{"n_layer": 8, "d_model": 256, "n_head": 2, "n_kv_head": 2, "head_dim": 128, "d_mlp": 1280, "vocab_size": 4096, "activation": "squared_relu", "norm": "rmsnorm", "norm_place": "pre", "norm_eps": 1e-07, "positions": "rope", "rope_base": 1020.0, "rope_fraction": 0.5, "qk_norm": true, "attn_scale": 0.126, "bias": "none", "tie_embeddings": "early", "parallel_block": false, "extras": ["local attention windows", "shifted keys", "gated attention", "exclusive self-attention", "attention sinks", "value embeddings", "a smear gate", "an embedding shortcut", "capped logits"], "init": "orth", "init_std_qkv": 0.0312, "init_std_o": 0.00779, "init_std_up": 0.0312, "init_std_down": 0.00779, "optimizer": "cautious_adamw", "lr": 0.00126, "beta1": 0.9, "beta2": 0.95, "weight_decay": 0.15, "lr_head": 0.00707, "warmup_steps": 201, "schedule": "wsd", "decay_fraction": 0.779, "decay_shape": "cos", "final_lr_fraction": 0.0, "batch_tokens": [16384, 32768, 49152], "seq_len": 256, "doc_mask": true, "train_tokens": 167700000, "steps": 5705, "dataset": "wikipedia_en"}
Each number is 50 + 15 x the weight over the matrix's rms, rounded and kept within 0 to 99. Layers, rows and columns count from 0.

# up: layer 2 MLP up, 1280x256, rms 0.0805, rows 1099-1151, columns 192-255
# down: layer 2 MLP down (transposed), 1280x256, rms 0.0735, rows 1099-1150, columns 192-255
up1099:41 70 71 59 29 77 66 43 82 69 42 63 47 58 67 36 68 72 35 44 51 46 46 32 34 61 66 60 57 52 46 39 45 45 80 43 40 45 68 39 60 46 47 51 39 52 51 44 61 44 60 73 45 45 63 55 23 58 38 44 68 67 67 43
down1099:34 48 52 48 51 74 39 58 68 48 03 47 55 62 45 54 73 39 42 69 28 42 52 36 63 65 62 17 31 48 40 44 56 28 77 46 24 53 32 57 62 49 33 43 52 71 38 30 41 47 31 56 50 56 47 50 60 57 73 61 46 35 54 39
up1100:66 47 57 48 58 59 63 72 15 61 46 40 36 72 61 32 51 58 43 75 29 24 47 60 31 56 34 62 56 58 64 40 46 51 57 51 65 30 29 56 37 52 49 51 60 77 61 63 75 59 53 78 67 52 37 71 86 39 38 52 64 57 65 38
down1100:50 68 67 39 71 22 66 60 81 49 35 56 39 53 58 46 59 44 65 51 41 41 82 48 56 66 45 63 38 65 51 45 68 16 68 37 49 74 32 47 61 65 39 53 39 59 60 55 43 30 27 35 34 53 34 59 37 45 22 36 72 61 31 47
up1101:52 81 44 16 61 40 39 55 58 53 51 61 44 72 52 49 60 57 66 39 35 36 45 61 35 76 64 52 47 57 30 45 62 55 36 55 24 51 49 60 59 24 41 37 34 58 49 48 65 42 44 65 62 46 57 43 39 45 57 38 74 50 50 53
down1101:31 45 52 91 53 42 39 38 66 67 52 43 66 00 46 26 38 50 55 47 47 76 48 64 56 51 67 69 45 36 55 38 47 50 62 77 54 71 52 52 45 20 56 41 55 25 46 72 69 48 79 54 49 33 61 79 38 46 64 43 68 63 62 49
up1102:44 40 62 46 31 61 49 55 72 41 76 60 26 14 70 53 34 23 42 49 38 48 53 27 54 24 48 58 49 61 62 56 36 75 53 75 48 82 48 51 21 58 65 75 34 15 40 25 55 55 38 54 35 55 66 39 69 28 75 73 35 87 57 53
down1102:44 58 59 70 52 45 14 43 36 56 35 35 31 59 39 66 39 28 41 84 61 50 42 62 49 68 40 44 63 75 85 47 59 29 63 26 54 35 44 39 57 39 51 47 43 39 38 49 66 51 42 40 53 56 48 40 47 66 68 62 52 49 31 59
up1103:30 78 69 39 36 55 57 32 41 72 60 47 40 36 43 48 48 46 86 36 53 34 56 53 57 30 45 63 38 43 70 45 53 39 53 46 34 65 47 60 34 58 25 37 45 46 90 60 41 30 46 63 25 37 73 47 37 47 27 52 31 48 54 66
down1103:41 59 48 66 35 49 54 60 51 78 66 63 72 63 49 74 49 57 27 67 51 60 76 23 82 65 64 34 38 54 65 26 43 50 53 72 34 27 38 63 42 39 46 70 39 55 13 44 34 64 32 34 51 58 59 51 49 33 80 60 50 64 27 69
up1104:17 79 71 41 46 33 70 78 54 41 60 52 37 26 31 55 16 63 53 48 43 14 50 47 47 38 65 45 58 52 69 31 49 50 26 42 43 44 55 63 30 81 56 46 52 47 46 70 70 36 46 64 27 41 43 56 62 50 53 33 65 51 21 32
down1104:48 39 31 61 35 43 73 31 33 58 53 43 50 54 63 44 36 77 59 66 54 69 42 56 41 36 43 41 66 58 64 50 34 57 69 51 47 48 50 43 42 12 57 63 46 45 54 54 65 47 75 61 43 65 30 40 62 47 41 61 58 47 88 58
up1105:56 46 28 55 29 69 51 66 61 76 41 47 65 78 53 25 32 55 42 45 55 12 47 56 42 40 37 39 47 33 40 51 28 61 35 10 70 68 33 59 63 59 65 79 57 52 42 55 25 64 44 46 53 58 62 62 30 34 18 47 52 67 27 45
down1105:27 44 79 58 52 47 69 46 61 44 36 46 48 55 65 78 37 62 27 46 56 38 45 65 71 47 55 66 60 24 34 56 30 56 51 47 42 53 56 51 56 59 47 28 63 51 46 11 60 60 49 47 73 99 49 44 83 67 57 44 31 49 39 39
up1106:20 36 26 55 28 59 56 50 30 65 63 55 57 50 44 36 32 47 60 28 42 39 57 43 43 50 55 30 47 67 47 28 30 33 29 44 56 50 53 47 40 42 57 53 43 60 51 64 11 56 78 52 65 62 58 53 58 29 44 46 73 49 68 48
down1106:41 39 31 49 56 35 44 49 48 64 55 54 65 56 65 41 41 17 54 45 69 59 54 39 42 28 52 27 81 22 69 48 43 21 42 58 49 52 42 55 38 42 43 65 40 68 74 73 58 67 70 57 47 47 70 48 52 60 44 60 56 59 34 34
up1107:58 25 69 36 51 52 18 42 38 89 29 35 51 46 58 60 50 40 30 44 60 41 45 36 49 86 27 38 58 30 47 26 49 57 47 44 51 42 54 53 23 54 41 46 50 50 51 46 47 51 56 44 67 58 49 46 49 48 71 38 43 42 34 44
down1107:56 55 32 69 26 55 60 39 55 41 41 46 45 69 56 60 25 47 44 66 31 44 37 40 51 48 47 43 58 51 41 42 58 46 41 59 09 81 44 59 47 53 62 43 46 55 59 59 53 57 62 36 51 71 52 61 55 46 65 61 35 14 24 43
up1108:32 68 23 39 31 79 60 67 38 34 56 58 64 25 40 54 69 61 61 68 50 46 48 55 52 39 65 63 48 46 49 78 30 96 21 46 67 49 38 40 39 41 60 53 35 34 60 82 64 65 53 72 60 55 35 59 67 18 41 47 17 56 68 76
down1108:36 37 61 36 52 51 57 53 52 43 56 70 50 37 59 38 15 51 50 74 77 49 15 32 58 41 47 37 43 42 64 42 54 28 50 81 59 43 52 53 67 27 14 62 48 43 51 36 58 66 44 25 35 43 70 34 63 76 90 45 69 47 54 40
up1109:43 22 36 42 50 62 44 34 75 45 50 18 20 48 48 55 38 42 56 34 35 52 72 37 55 57 72 50 60 26 73 52 42 54 48 62 72 64 42 21 51 13 34 45 68 33 46 33 22 51 89 43 54 38 37 46 68 30 43 20 57 55 34 66
down1109:36 53 99 63 67 35 70 67 53 33 20 39 60 28 78 36 66 69 43 56 25 43 53 52 63 46 72 48 24 38 40 46 44 49 43 52 44 45 53 16 41 34 63 42 50 55 80 35 62 31 46 31 33 65 58 53 64 41 32 71 49 58 29 48
up1110:35 58 90 20 45 58 37 30 65 58 59 57 41 54 44 40 21 53 51 39 20 00 58 44 74 38 28 36 47 36 58 36 51 47 51 53 66 57 21 40 35 54 30 45 65 61 50 32 42 76 36 57 57 21 54 53 73 48 70 30 59 53 57 30
down1110:45 58 62 39 68 31 44 32 46 62 61 55 61 68 40 47 54 66 47 39 51 56 59 26 44 21 42 39 65 38 26 45 20 40 37 58 61 62 33 39 58 58 56 81 65 56 49 27 55 35 80 35 27 80 50 56 48 30 17 40 37 69 45 30
up1111:25 60 61 46 48 36 22 65 58 55 42 30 69 55 41 25 23 34 76 52 35 29 51 43 36 38 58 42 25 14 65 28 60 77 52 56 51 93 44 50 71 49 47 57 38 45 52 73 33 73 28 78 55 19 15 54 41 30 36 49 50 49 68 45
down1111:55 52 93 59 54 51 32 52 44 57 87 51 55 38 62 41 51 45 63 61 54 50 49 42 54 54 60 29 60 48 41 73 45 76 58 53 58 10 66 53 10 52 66 44 38 34 30 43 85 32 47 45 45 65 65 29 89 38 52 45 42 31 37 29
up1112:37 52 70 48 60 53 48 17 57 36 30 60 56 40 59 50 62 39 77 38 30 21 26 38 38 71 18 74 32 13 67 24 58 58 58 45 44 39 33 17 34 02 35 72 48 35 59 16 47 66 46 56 29 19 36 41 39 49 62 41 47 30 55 54
down1112:46 30 26 38 69 02 12 65 68 54 57 41 52 48 49 22 60 34 43 70 71 17 61 70 61 16 29 10 37 71 60 43 49 53 38 40 44 52 56 70 53 92 57 52 53 40 46 55 67 70 47 43 55 72 17 56 52 57 71 64 68 42 27 60
up1113:56 51 73 43 32 79 42 42 56 66 52 49 47 71 40 25 64 58 81 35 58 42 61 57 45 46 83 23 46 64 21 44 39 51 50 45 69 50 67 42 48 38 50 55 43 60 73 03 59 51 27 43 56 39 72 58 78 58 68 58 41 53 57 67
down1113:42 78 53 39 43 39 57 51 07 33 40 47 52 62 64 45 50 68 63 54 46 68 54 37 28 91 84 42 48 64 29 37 51 52 59 59 27 71 54 52 43 55 31 42 24 53 51 46 52 44 38 43 34 81 58 71 73 41 48 77 40 31 69 37
up1114:61 65 63 39 55 59 71 41 64 67 73 73 78 61 35 28 52 48 52 47 48 36 62 73 60 50 56 54 39 60 51 68 28 61 18 25 56 68 59 65 36 46 39 45 49 54 71 52 42 46 65 63 58 49 26 75 66 24 66 42 44 52 42 69
down1114:49 52 41 46 67 74 46 28 28 46 62 58 47 49 62 71 71 47 42 56 62 52 47 52 44 44 67 48 42 54 43 56 42 48 60 41 43 50 39 49 45 51 57 22 45 28 30 64 24 56 37 66 53 61 58 62 48 56 45 76 60 48 55 39
up1115:40 56 51 39 59 52 73 35 51 54 36 60 49 70 56 55 30 47 53 41 58 70 56 58 58 64 49 38 71 41 43 53 22 73 53 32 33 46 89 86 57 40 49 70 28 54 39 49 46 63 56 87 37 43 40 42 46 25 63 51 38 54 58 47
down1115:56 47 52 35 60 43 79 69 32 40 16 49 33 57 51 67 60 54 50 35 68 47 73 56 68 67 70 75 68 70 47 44 49 63 69 40 35 62 57 31 37 50 61 45 52 60 33 42 35 67 44 29 76 67 68 52 40 29 41 43 48 36 52 54
up1116:18 56 75 38 27 53 49 44 56 62 35 55 31 37 46 59 34 57 58 39 36 01 53 66 50 51 31 45 57 54 34 49 48 41 56 66 56 44 62 44 37 32 60 67 43 59 45 60 49 31 44 39 48 51 21 58 51 51 55 64 45 50 82 44
down1116:40 38 65 23 49 47 46 39 67 92 63 74 71 61 78 26 52 45 41 75 48 41 21 54 59 48 56 45 53 45 70 17 72 30 42 41 42 55 54 54 54 48 59 47 67 59 61 61 36 59 31 52 35 67 35 37 49 65 39 61 52 41 85 37
up1117:31 81 55 50 51 64 61 72 45 52 35 53 48 46 41 49 41 40 08 60 11 47 61 66 52 61 74 32 57 68 46 66 47 50 32 46 57 27 55 49 52 46 51 52 74 46 54 44 62 68 40 54 59 48 43 58 32 31 27 40 20 80 48 51
down1117:59 47 55 50 63 39 58 87 48 47 47 41 67 41 68 46 63 57 28 45 47 61 71 65 32 49 37 62 30 55 53 40 57 60 55 63 39 44 50 50 56 70 83 50 60 39 54 23 60 52 55 42 54 92 55 47 60 58 68 41 52 58 60 54
up1118:65 43 60 46 63 81 34 47 31 46 73 75 39 79 49 25 67 31 39 61 50 58 71 38 62 52 65 39 33 66 40 73 52 48 67 37 57 65 53 33 36 68 38 76 44 62 54 56 30 51 55 45 54 53 57 51 83 43 56 38 56 49 60 49
down1118:50 58 47 55 63 37 56 75 63 75 50 23 78 27 48 67 41 51 57 56 47 51 47 37 45 50 47 53 36 44 57 69 52 55 53 37 40 48 49 58 66 43 42 29 43 47 46 39 48 39 34 36 34 55 45 52 39 42 65 36 45 51 39 56
up1119:73 64 72 42 65 60 56 49 73 41 40 50 70 63 32 51 73 50 52 52 59 45 29 56 40 25 35 57 59 72 44 40 30 47 26 37 36 36 52 50 54 53 67 50 43 49 61 40 57 40 42 35 22 27 61 55 37 51 45 64 70 38 65 56
down1119:74 33 35 71 58 30 62 47 42 77 59 54 61 46 51 67 38 64 56 54 25 74 43 54 44 54 53 60 63 56 40 29 34 35 55 41 56 56 52 51 54 40 77 37 56 29 50 53 47 61 39 39 40 25 40 47 26 45 67 44 44 35 43 55
up1120:40 62 32 46 57 44 35 40 36 30 42 37 58 35 35 53 45 49 79 59 52 58 54 53 30 52 47 58 49 47 85 43 63 58 26 44 46 58 41 36 68 47 53 64 40 37 65 52 53 60 49 85 30 50 42 49 66 38 39 43 40 73 76 48
down1120:65 56 38 67 57 36 60 37 53 24 30 47 60 46 68 58 80 46 35 54 61 52 41 39 17 76 39 43 69 62 73 54 77 44 49 59 64 75 43 45 25 49 63 63 63 24 52 43 32 32 44 41 43 46 50 32 68 51 50 52 50 62 50 60
up1121:62 56 56 44 65 31 60 30 33 50 53 60 40 36 57 50 50 43 46 24 27 48 31 45 66 35 43 48 58 63 69 50 64 58 24 47 35 39 44 39 47 47 28 37 37 24 27 44 37 57 35 70 65 44 48 27 45 46 48 47 41 42 32 46
down1121:63 60 63 70 40 71 30 43 46 45 27 41 52 52 77 37 44 41 58 63 54 51 46 27 57 64 91 62 51 29 40 58 65 45 69 45 77 35 60 21 43 67 48 55 57 53 54 43 57 48 38 55 44 47 57 49 32 23 67 59 72 58 38 77
up1122:62 48 63 74 43 71 45 65 37 77 61 33 27 64 63 43 51 33 53 35 29 40 68 30 61 59 48 55 35 33 47 53 51 32 58 56 28 67 24 57 78 39 58 32 51 54 39 43 66 63 68 55 42 33 50 69 60 14 39 47 82 72 09 58
down1122:50 58 33 62 33 67 44 33 63 17 61 55 29 22 56 71 60 45 59 47 69 82 57 35 69 03 36 53 19 63 39 66 38 47 55 75 39 67 70 47 38 71 31 90 41 51 24 48 55 60 34 66 49 35 33 37 31 43 47 90 37 55 31 61
up1123:64 63 59 47 34 67 14 54 82 97 52 42 51 64 54 55 30 49 59 28 35 52 65 44 50 26 77 57 22 20 54 39 57 82 53 43 58 55 19 69 62 53 77 72 17 60 54 74 60 59 56 49 21 49 57 52 65 37 24 40 65 76 40 57
down1123:45 41 77 87 52 36 45 09 34 34 40 52 48 32 42 74 53 53 48 57 58 66 41 75 53 37 51 46 42 38 59 57 56 34 74 38 63 42 79 44 58 54 56 50 60 43 45 35 51 47 39 43 61 41 53 44 75 82 27 55 56 50 73 39
up1124:44 79 54 34 38 56 54 44 81 29 45 27 15 48 39 61 32 56 69 51 26 24 68 34 51 49 62 60 28 61 42 54 62 37 47 58 41 72 57 79 44 30 26 39 47 43 23 47 39 27 45 54 50 08 77 80 19 42 68 25 51 37 43 45
down1124:10 43 28 66 57 36 39 66 55 72 69 37 72 58 62 41 52 65 43 74 37 61 48 23 70 56 38 31 22 62 35 32 18 57 60 46 41 78 49 47 18 49 33 30 29 43 63 43 57 52 22 30 52 52 56 42 48 70 46 83 49 43 22 55
up1125:67 35 22 52 51 16 59 73 34 59 68 68 44 26 42 54 40 32 68 72 48 52 57 38 35 38 35 54 51 49 80 39 42 52 54 66 52 30 72 35 62 54 56 56 36 38 40 54 56 51 31 57 25 44 34 49 80 20 42 41 35 59 81 47
down1125:23 62 61 59 51 40 41 62 55 37 41 36 44 61 38 63 57 47 41 59 38 56 69 66 53 46 54 41 36 65 45 59 44 35 39 49 31 17 47 61 56 57 44 49 66 54 69 60 54 59 63 34 32 45 58 34 51 56 69 32 50 20 62 49
up1126:23 57 36 59 37 53 72 46 33 52 40 61 63 47 65 32 48 38 52 71 43 20 71 45 54 62 45 50 74 64 84 74 57 49 60 54 29 47 57 63 67 48 53 42 50 61 50 37 48 50 37 46 46 44 41 95 40 57 29 80 61 81 31 31
down1126:56 36 21 32 68 59 51 52 46 32 43 49 56 42 50 77 44 37 29 16 30 23 40 62 28 40 36 34 62 45 42 49 50 59 57 24 52 93 76 81 45 71 65 41 70 32 52 51 56 77 55 46 41 61 63 81 41 35 20 58 83 31 51 52
up1127:67 25 52 46 35 67 36 52 48 47 48 56 53 82 38 65 31 27 60 41 56 48 45 46 63 45 72 56 65 51 48 36 68 77 68 45 50 60 60 61 69 49 57 58 64 35 68 17 50 56 44 54 38 57 42 36 63 47 44 34 50 62 45 72
down1127:39 65 45 65 27 28 45 46 42 53 33 77 43 64 46 61 71 49 36 69 45 72 43 46 47 33 63 47 41 52 22 66 59 30 38 37 36 58 31 51 57 51 58 58 48 42 76 50 57 54 57 48 45 47 80 60 32 59 39 49 27 60 58 58
up1128:65 34 44 37 56 24 67 51 41 44 63 58 28 58 56 50 55 43 62 50 29 53 63 47 27 35 73 57 06 31 53 41 57 56 39 53 53 99 37 43 54 51 81 66 67 64 44 41 51 54 34 76 35 25 31 43 45 22 52 63 63 51 36 35
down1128:56 30 50 62 65 26 51 47 51 64 63 49 45 83 55 24 33 42 62 59 58 85 60 38 60 58 52 33 46 49 53 27 24 51 62 13 71 36 61 38 44 67 31 63 55 37 72 44 45 70 74 37 36 26 75 64 51 73 45 77 47 58 16 41
up1129:61 60 41 55 49 32 67 59 52 56 63 65 55 54 38 52 63 43 42 64 37 60 46 37 37 30 73 54 39 61 35 66 41 55 53 54 66 22 59 46 68 52 72 42 73 42 57 69 23 34 48 32 51 57 34 56 43 49 37 26 44 51 33 52
down1129:58 33 64 57 66 25 62 65 50 42 54 50 73 60 52 25 53 38 31 46 45 44 63 82 39 40 36 53 46 75 53 48 55 42 32 32 55 54 63 45 36 22 30 59 65 32 63 40 60 50 57 64 63 53 56 48 42 43 40 76 46 49 39 79
up1130:52 79 44 69 36 82 54 75 70 57 87 48 65 77 56 38 18 33 75 70 20 48 66 50 46 36 61 48 65 73 42 40 22 47 56 43 41 88 56 48 52 47 74 77 63 39 49 64 17 63 39 48 74 40 63 99 46 38 53 47 43 43 30 61
down1130:60 82 47 25 38 42 53 59 22 52 20 45 74 60 30 55 75 76 40 58 61 55 59 69 27 44 55 70 52 61 26 37 49 52 70 47 40 32 37 34 60 55 48 32 45 50 54 74 60 62 65 67 53 71 67 51 55 38 27 46 52 32 65 70
up1131:33 35 30 46 51 64 80 17 84 53 38 24 44 24 54 53 48 32 56 54 53 69 43 43 40 53 32 67 44 56 85 44 60 47 49 58 31 36 33 31 72 28 60 53 71 50 50 42 43 57 36 39 68 55 39 45 27 40 47 58 68 57 41 52
down1131:65 26 60 48 55 42 60 34 53 24 48 68 49 63 99 43 68 63 35 71 46 58 37 41 54 56 47 65 56 61 23 53 58 65 22 39 37 37 28 30 39 24 52 43 47 29 73 44 31 53 49 63 31 65 42 64 42 21 67 46 36 65 50 56
up1132:37 37 52 63 74 31 57 66 51 50 25 24 40 38 34 21 49 75 29 42 54 67 45 55 67 61 50 44 73 68 65 54 43 46 21 49 64 50 58 33 29 48 48 08 81 50 51 09 30 70 62 47 71 49 52 60 71 51 58 32 57 27 23 64
down1132:32 45 40 64 58 59 58 28 41 37 33 53 77 65 51 46 69 29 82 19 59 64 58 57 35 68 37 72 48 64 57 56 25 60 45 52 34 58 49 58 37 40 45 51 12 18 44 60 42 53 55 72 23 45 45 61 62 50 44 30 41 42 60 36
up1133:69 59 96 57 54 36 48 51 39 76 46 63 38 58 55 30 46 69 45 44 60 58 90 40 34 41 66 61 30 42 56 45 62 49 35 47 44 64 38 37 54 77 25 55 28 40 55 45 52 54 35 61 51 38 64 23 64 36 56 23 51 48 32 47
down1133:61 70 45 60 47 39 40 67 70 54 35 53 63 21 70 39 47 67 49 49 60 18 58 42 47 75 64 24 73 44 85 29 62 35 31 41 61 67 37 17 51 52 60 34 57 63 50 71 71 59 12 68 53 72 30 39 78 42 61 64 31 47 36 51
up1134:47 43 65 28 23 48 46 62 37 50 36 41 50 47 50 26 49 61 39 18 28 41 57 32 42 51 43 57 61 50 55 56 49 79 51 68 48 57 52 47 55 21 38 51 43 14 41 34 56 77 88 86 49 48 47 45 38 57 75 69 67 38 51 32
down1134:53 30 29 74 68 60 22 68 56 25 65 48 55 40 62 55 51 42 41 46 57 30 60 47 58 60 51 69 49 68 59 51 73 56 75 47 41 35 42 66 81 40 77 56 69 33 34 38 42 67 52 78 62 53 69 82 76 26 30 53 33 50 53 38
up1135:43 32 55 57 30 70 30 39 31 64 68 19 35 29 41 22 23 61 37 47 39 46 67 57 65 68 60 43 17 18 66 58 53 30 51 48 67 73 40 67 51 23 63 66 39 38 78 79 63 62 53 37 41 35 46 38 54 33 32 36 63 92 49 68
down1135:85 62 59 53 66 35 82 29 70 31 62 55 40 62 38 36 28 73 24 11 70 82 57 81 40 28 53 69 76 70 61 50 61 55 25 07 65 44 68 34 39 66 50 61 58 33 47 44 67 65 46 23 40 30 42 56 73 43 49 65 36 51 50 38
up1136:38 81 55 65 23 45 44 63 56 53 37 51 52 21 51 51 45 74 41 55 38 59 33 45 32 43 61 43 30 49 52 35 58 67 65 77 70 25 82 57 46 36 64 59 49 49 55 38 52 53 77 64 40 39 37 40 58 17 56 45 91 35 42 78
down1136:75 45 53 59 45 28 55 46 46 30 42 43 56 22 56 53 21 25 38 38 98 40 34 42 68 63 48 30 64 37 48 50 26 32 32 73 42 52 65 63 45 47 47 52 59 51 52 50 72 57 31 55 46 45 60 62 59 65 64 40 33 42 46 71
up1137:45 64 33 35 35 54 60 50 56 34 44 52 37 22 36 32 37 57 59 52 25 56 55 36 57 71 44 59 55 49 64 55 64 87 25 69 60 65 41 60 63 55 53 44 41 16 71 62 43 59 70 46 79 28 52 25 56 17 48 54 56 65 49 59
down1137:46 84 62 43 45 43 36 45 38 32 41 49 29 77 34 30 69 59 51 60 71 56 62 49 60 29 58 44 51 44 53 19 18 16 67 72 64 38 60 45 77 22 46 51 59 67 47 75 55 51 31 42 08 50 72 36 46 56 58 39 53 62 36 44
up1138:57 36 42 47 50 52 34 47 62 71 33 49 47 51 40 69 43 56 53 33 49 73 94 66 44 60 54 51 65 39 80 35 69 53 52 28 53 50 31 52 54 47 30 61 49 77 50 40 51 39 55 62 70 27 60 69 63 51 45 24 53 39 53 67
down1138:60 22 24 59 39 18 68 48 64 52 46 17 62 65 65 62 49 45 42 44 69 53 56 34 28 49 51 52 40 42 45 44 53 64 62 17 57 58 70 37 67 59 70 42 49 71 50 61 51 23 42 49 46 45 67 50 52 87 45 32 43 41 56 95
up1139:43 44 56 09 41 83 43 65 48 41 60 44 69 11 58 41 50 49 50 59 30 23 66 62 52 46 61 58 36 53 43 51 39 74 60 46 34 62 62 58 58 48 24 32 60 57 54 58 40 48 36 54 50 48 47 73 18 43 37 55 56 27 28 47
down1139:41 59 48 51 77 37 53 62 82 31 31 44 56 51 62 60 62 55 21 38 32 53 51 46 79 45 55 50 37 42 77 56 72 30 37 57 60 45 52 52 57 56 32 57 42 51 55 44 56 30 59 56 48 64 41 68 43 54 42 42 52 34 67 46
up1140:17 44 75 51 10 77 78 51 66 66 62 57 69 58 26 55 10 61 73 55 58 51 71 60 32 32 60 47 42 71 57 43 12 54 52 56 46 36 20 63 54 26 29 65 44 53 59 79 58 23 35 81 33 16 44 34 67 28 38 62 48 55 37 28
down1140:56 45 49 43 42 23 36 46 45 61 37 73 38 55 40 72 61 71 32 67 71 69 63 47 74 75 37 63 61 35 45 41 50 38 49 59 33 37 87 60 43 48 37 29 71 61 38 49 39 39 54 32 44 54 52 85 28 73 69 66 69 49 64 52
up1141:47 49 81 45 72 58 57 32 73 53 54 72 31 43 36 54 19 61 51 59 37 00 61 53 46 41 58 26 48 71 46 29 64 43 26 49 56 85 65 66 57 50 31 45 42 70 92 30 56 60 49 58 62 29 54 45 52 43 66 51 54 40 76 57
down1141:44 73 68 38 54 44 56 39 71 59 48 38 54 29 61 35 51 00 68 64 37 48 67 68 48 48 41 64 35 38 46 48 25 39 65 43 57 56 43 26 54 44 42 53 57 58 32 50 69 41 47 57 51 77 95 54 29 68 65 12 44 68 27 43
up1142:47 72 47 53 58 76 39 27 75 79 52 54 38 48 54 68 29 70 69 27 42 11 51 25 60 42 43 33 35 31 44 61 45 71 56 54 74 54 49 61 37 49 69 82 44 51 44 74 59 62 88 17 75 36 54 22 41 34 67 28 21 53 65 63
down1142:21 47 39 51 44 75 36 58 45 54 21 47 53 57 37 25 79 63 41 58 30 50 95 61 72 36 70 29 47 78 46 51 44 29 49 61 45 41 55 49 37 57 41 65 60 61 35 48 67 72 30 62 34 78 35 17 49 44 52 45 43 29 32 57
up1143:46 48 75 50 40 53 41 52 76 82 55 60 44 53 52 49 42 59 51 64 51 14 62 56 90 40 59 47 30 68 38 75 51 48 33 51 37 50 42 57 59 57 31 45 43 65 66 71 73 76 91 39 42 47 42 37 36 61 45 40 44 50 23 42
down1143:67 52 43 69 76 57 53 70 39 16 69 57 23 55 86 54 39 42 56 59 64 71 52 41 47 53 43 30 37 36 49 79 51 54 68 55 55 94 58 29 38 47 74 59 62 60 48 68 46 29 43 58 69 80 72 86 22 36 54 55 64 31 53 43
up1144:66 71 53 80 44 63 65 57 56 45 40 22 51 49 43 43 37 23 65 78 39 45 71 69 51 64 47 20 59 53 41 83 55 41 34 29 36 34 74 87 38 44 59 19 70 63 37 58 50 28 54 42 19 67 32 78 91 32 34 52 56 78 63 74
down1144:36 54 72 36 42 07 46 48 71 50 23 54 35 66 24 55 45 59 17 48 65 72 59 74 57 17 31 49 66 75 65 49 18 37 43 57 47 42 72 60 60 12 33 16 64 64 52 80 58 53 32 62 50 64 59 38 33 50 72 66 26 54 02 63
up1145:27 50 74 71 65 38 46 39 39 48 49 38 42 50 43 36 44 22 66 67 36 34 64 50 37 34 66 55 49 58 31 67 50 70 55 69 40 33 63 68 64 50 46 60 41 41 34 64 56 55 53 69 44 61 00 71 61 42 46 36 63 39 51 34
down1145:25 30 74 54 20 62 51 50 47 44 37 40 73 58 84 50 19 77 69 60 56 56 49 16 04 21 54 85 45 49 53 43 63 60 63 89 71 38 47 48 55 26 46 45 62 53 42 66 47 41 29 49 72 80 71 65 42 61 50 58 75 50 65 37
up1146:38 69 46 57 58 44 30 34 34 52 73 58 38 88 71 30 80 39 67 50 14 32 57 48 58 69 36 69 55 47 38 57 45 38 55 49 24 48 48 66 32 42 62 42 60 45 34 35 80 61 56 21 28 51 28 50 42 39 45 66 44 60 47 45
down1146:69 21 36 39 48 52 68 55 45 55 47 62 50 43 47 54 52 68 39 42 67 66 69 75 39 46 84 24 32 42 51 52 36 53 37 53 58 47 79 60 83 19 65 41 51 58 72 16 86 40 46 39 29 49 47 60 37 44 82 19 75 66 29 44
up1147:67 93 73 50 64 77 24 61 30 66 43 32 43 66 59 48 58 57 73 30 37 51 48 56 55 71 39 19 22 54 49 54 29 64 45 39 23 62 48 66 36 65 41 36 38 18 55 55 38 62 55 41 51 44 59 57 80 48 48 52 76 54 62 35
down1147:47 61 30 55 45 39 61 32 51 64 59 60 54 37 21 36 34 89 42 68 60 45 38 68 48 49 66 37 44 69 44 61 26 38 34 36 36 56 22 52 31 35 53 51 43 37 44 50 55 42 72 20 53 79 33 57 56 42 42 47 30 65 43 51
up1148:45 49 51 52 62 40 41 65 54 81 64 64 46 53 48 40 40 33 46 50 39 49 43 33 72 46 44 44 26 54 29 58 53 67 49 40 47 60 46 47 22 51 36 54 65 31 53 38 44 34 62 33 44 44 37 51 50 36 67 34 65 41 49 66
down1148:50 51 63 65 54 41 65 33 48 42 54 43 56 25 51 57 52 52 28 36 22 54 48 76 34 45 48 40 57 45 52 44 63 28 64 61 48 41 50 42 47 43 70 41 37 45 53 40 74 44 62 38 54 45 38 44 49 51 47 57 65 61 42 66
up1149:52 27 79 52 68 46 57 82 51 46 82 60 45 57 59 55 25 65 42 43 32 49 46 37 25 17 39 83 39 33 67 54 29 58 37 50 50 55 65 59 47 34 06 49 39 19 46 78 54 43 75 63 53 17 49 49 61 22 24 35 32 46 82 25
down1149:46 55 67 54 54 16 50 39 73 51 33 44 39 50 55 60 27 32 39 75 57 70 50 66 72 51 39 30 00 36 47 24 48 54 46 66 36 53 42 71 73 62 48 56 55 40 53 20 50 57 45 27 51 58 69 42 64 37 24 66 47 65 54 53
up1150:62 41 35 29 32 74 53 63 39 34 45 71 37 59 53 46 62 68 32 30 26 58 69 54 60 42 46 48 32 62 30 81 46 78 46 55 60 32 16 43 47 26 45 57 24 59 64 25 41 70 48 51 36 35 43 51 44 26 40 37 48 56 62 78
down1150:22 38 52 28 51 52 60 60 69 41 47 50 29 60 52 30 69 38 37 44 44 51 59 42 68 72 42 41 52 22 45 74 54 82 54 49 40 40 80 64 55 62 80 37 23 58 75 23 49 57 53 69 44 84 67 56 28 47 57 48 59 67 43 60
up1151:52 62 49 39 57 39 47 29 64 77 29 46 60 71 42 52 28 67 58 54 55 35 61 54 35 51 30 47 32 25 58 51 47 42 31 33 59 59 52 49 53 27 52 73 69 51 41 34 46 40 63 42 43 59 51 39 56 29 35 26 55 56 50 48